Weights of a small GPT-style language model, trained from scratch on English Wikipedia.
Size: 15 layers, 3 heads of 64, MLP 768 GELU, vocabulary 512, 6.94M parameters.
Architecture: LayerNorm before each block, no biases in attention or MLP, tied embeddings.
Each number is 128 + 32 x the weight over its row's rms, rounded and kept within 0 to 255. Layers, rows and columns count from 0. The size above them is the row's rms in percent of the matrix's.

# layer 4 MLP down (transposed), 768x192, rms 0.232, rows 763-767, columns 96-191
size [112 108  97 102  97]
[[170 145 195 144 146 158 138  64  89 175 115 121 162 218 116 122 155 166 133  97 127 106 168 146 122 118 128 111 132 121 139  86 134 102  94  67  83  85  89 155 134 131 124 110 103 173 134 118  87 105 162 120 100 125 106 143 106 122 106 152  83 113 109 151 103 147  70 140 149 106 137 129 151  96 130 149 100 136 131 117 120 140  82 106 102 140  96 113 154 178 181 141 122 118 113 120]
 [181 105 159 175 122 125 124 139  89 139 166 119 162 116 106  85 112 190 103 155 133  99  95 113  92 113 176 120 115 169 105  52  98 129 116  79 193 136 120 116 126 167  91 155 131 157 118 119 132 111 138 172  95  71 147 111 149 143 157 143 127 179 136 181 121 153 171 186  99 135 121 211 172 161 114 120 119 154 129 133  90 184 121  85 108  67 134 159  99  82 103 174 137 104 105 125]
 [ 93  89 130 104 128  93 108  82 106  98 110 173 155 120 162 108  80 144 149  93 159 131 126 130 127  81  70 127 145 140 174 135 106 100  79 135 117 176 155 101 138 136 183 117 115 201 121 134 157 175 144 144 121 116 100 126 117  92  92 162 107 177 106 166 122  89 132 144  93  64 135 148 128 127 170 164 121 134 120 135  53  99  81 136 140 182 143  99  97  75 137  87  77 121 157  91]
 [195 136 124 140 149 125 154 138 112 166  72 115  80 124 142 130 135 144 202 116 126 130  97 139 146 156 137 121 113  89 117  79 176 194 150 119 142 118 127 106 120 155 147 125 121 109 116 122 118 194 125 156  71  76 174 120 144 163  76 147  97 136 189 120 150 146 143 160  84 121 100 102 134 143 121 126 106 215 109 157 149  86 113 149 133  98 166 194 112 168 122 130 135 165 112 127]
 [ 91 125 123 117  96 121 137 175 128  97 174 112 170  82 115 147 158 112 117 170 105 172 125 175 150 135  66 110 154 178 140 133 166  72 110 188 150 223 150 141  61 165 167 105 123 118  82 114 113 132 183 115 119  92 100 165 125 119  90 116 146  81 138 122  93  83 146 118 144 182 172 181 110 133 108 152 102 129 152 129 129  93  50 126 117  86 114 103  93 112 133 152  93 180 133 125]]
# layer 4 MLP up, 768x192, rms 0.263, rows 764-767, columns 96-191
size [ 99  97  96 105]
[[128 158 144 171 117 162 185 105 106  91 122 136 137  96 147 146 106 126 107  81  64 112 140 109 157  90 173 184 113 115 126 184  44 135 118 123 114 131 155 164 120 159 107  64 116 156 115 128 133 131 120 104 112 141 121 131 119 151 129  76 100 175 134 137 163 109 170 114  78 145 156  47  54 153  87 113 157  86 117  95 107 115 139 204  83 110 102  68 162 131 180 113 106 150 104 108]
 [121 105 158 130 170 133 141 122 125 143 157  77 145 177  74 140 160 196 104 149  74 136 138 148 158 102 123 101 213 101  77 136  99 178 153 132 198 142 137 108  91 130 162 142 110 134 143  90 104  97 144  75 105 144 149 156 108 121 101 121 119  90 130 133 121  65 138  89 153 159 130  45 191 154 171 113 108 122 141 190 141 111 114 156 167 147  50 109 161 129 135  96 146 148  73 109]
 [128 152 121 130  97 165 170 126 153 156 125 133 177 101 122 111  96 109  91 119 152  85  84 105 169 180 103 133  98  99 143 119 132 148  90 188  44 161 127 144  65  92 121 139  96 178 153 118 153  91 142 120 126 205 140 119 130  96 145 132 141  72 144 177 110 140 135 115 111 190 159  99 105  42  81 128 176  59 206 161  96 154 136  88 161 165 112 104 132 179  57  64 144 116 147 134]
 [ 40 158 145  50 153 124 136 101 159 125 130 202  21 121 132 103 127  59  92  89  74 136 136 124 134  91 102 151 116 100 117 145 143 142 141 161 135 122 156 112 152 154 163 141 190  89 151 163  91  84  78 159 134 130 125 146 145 107 127 166 114  69 118 106 171 147  47 148 117 124 151 126 205 141 110 119 136 167 119 104 131 100  83 126  56 140 115 148 109  94 120 152 146 198 170 163]]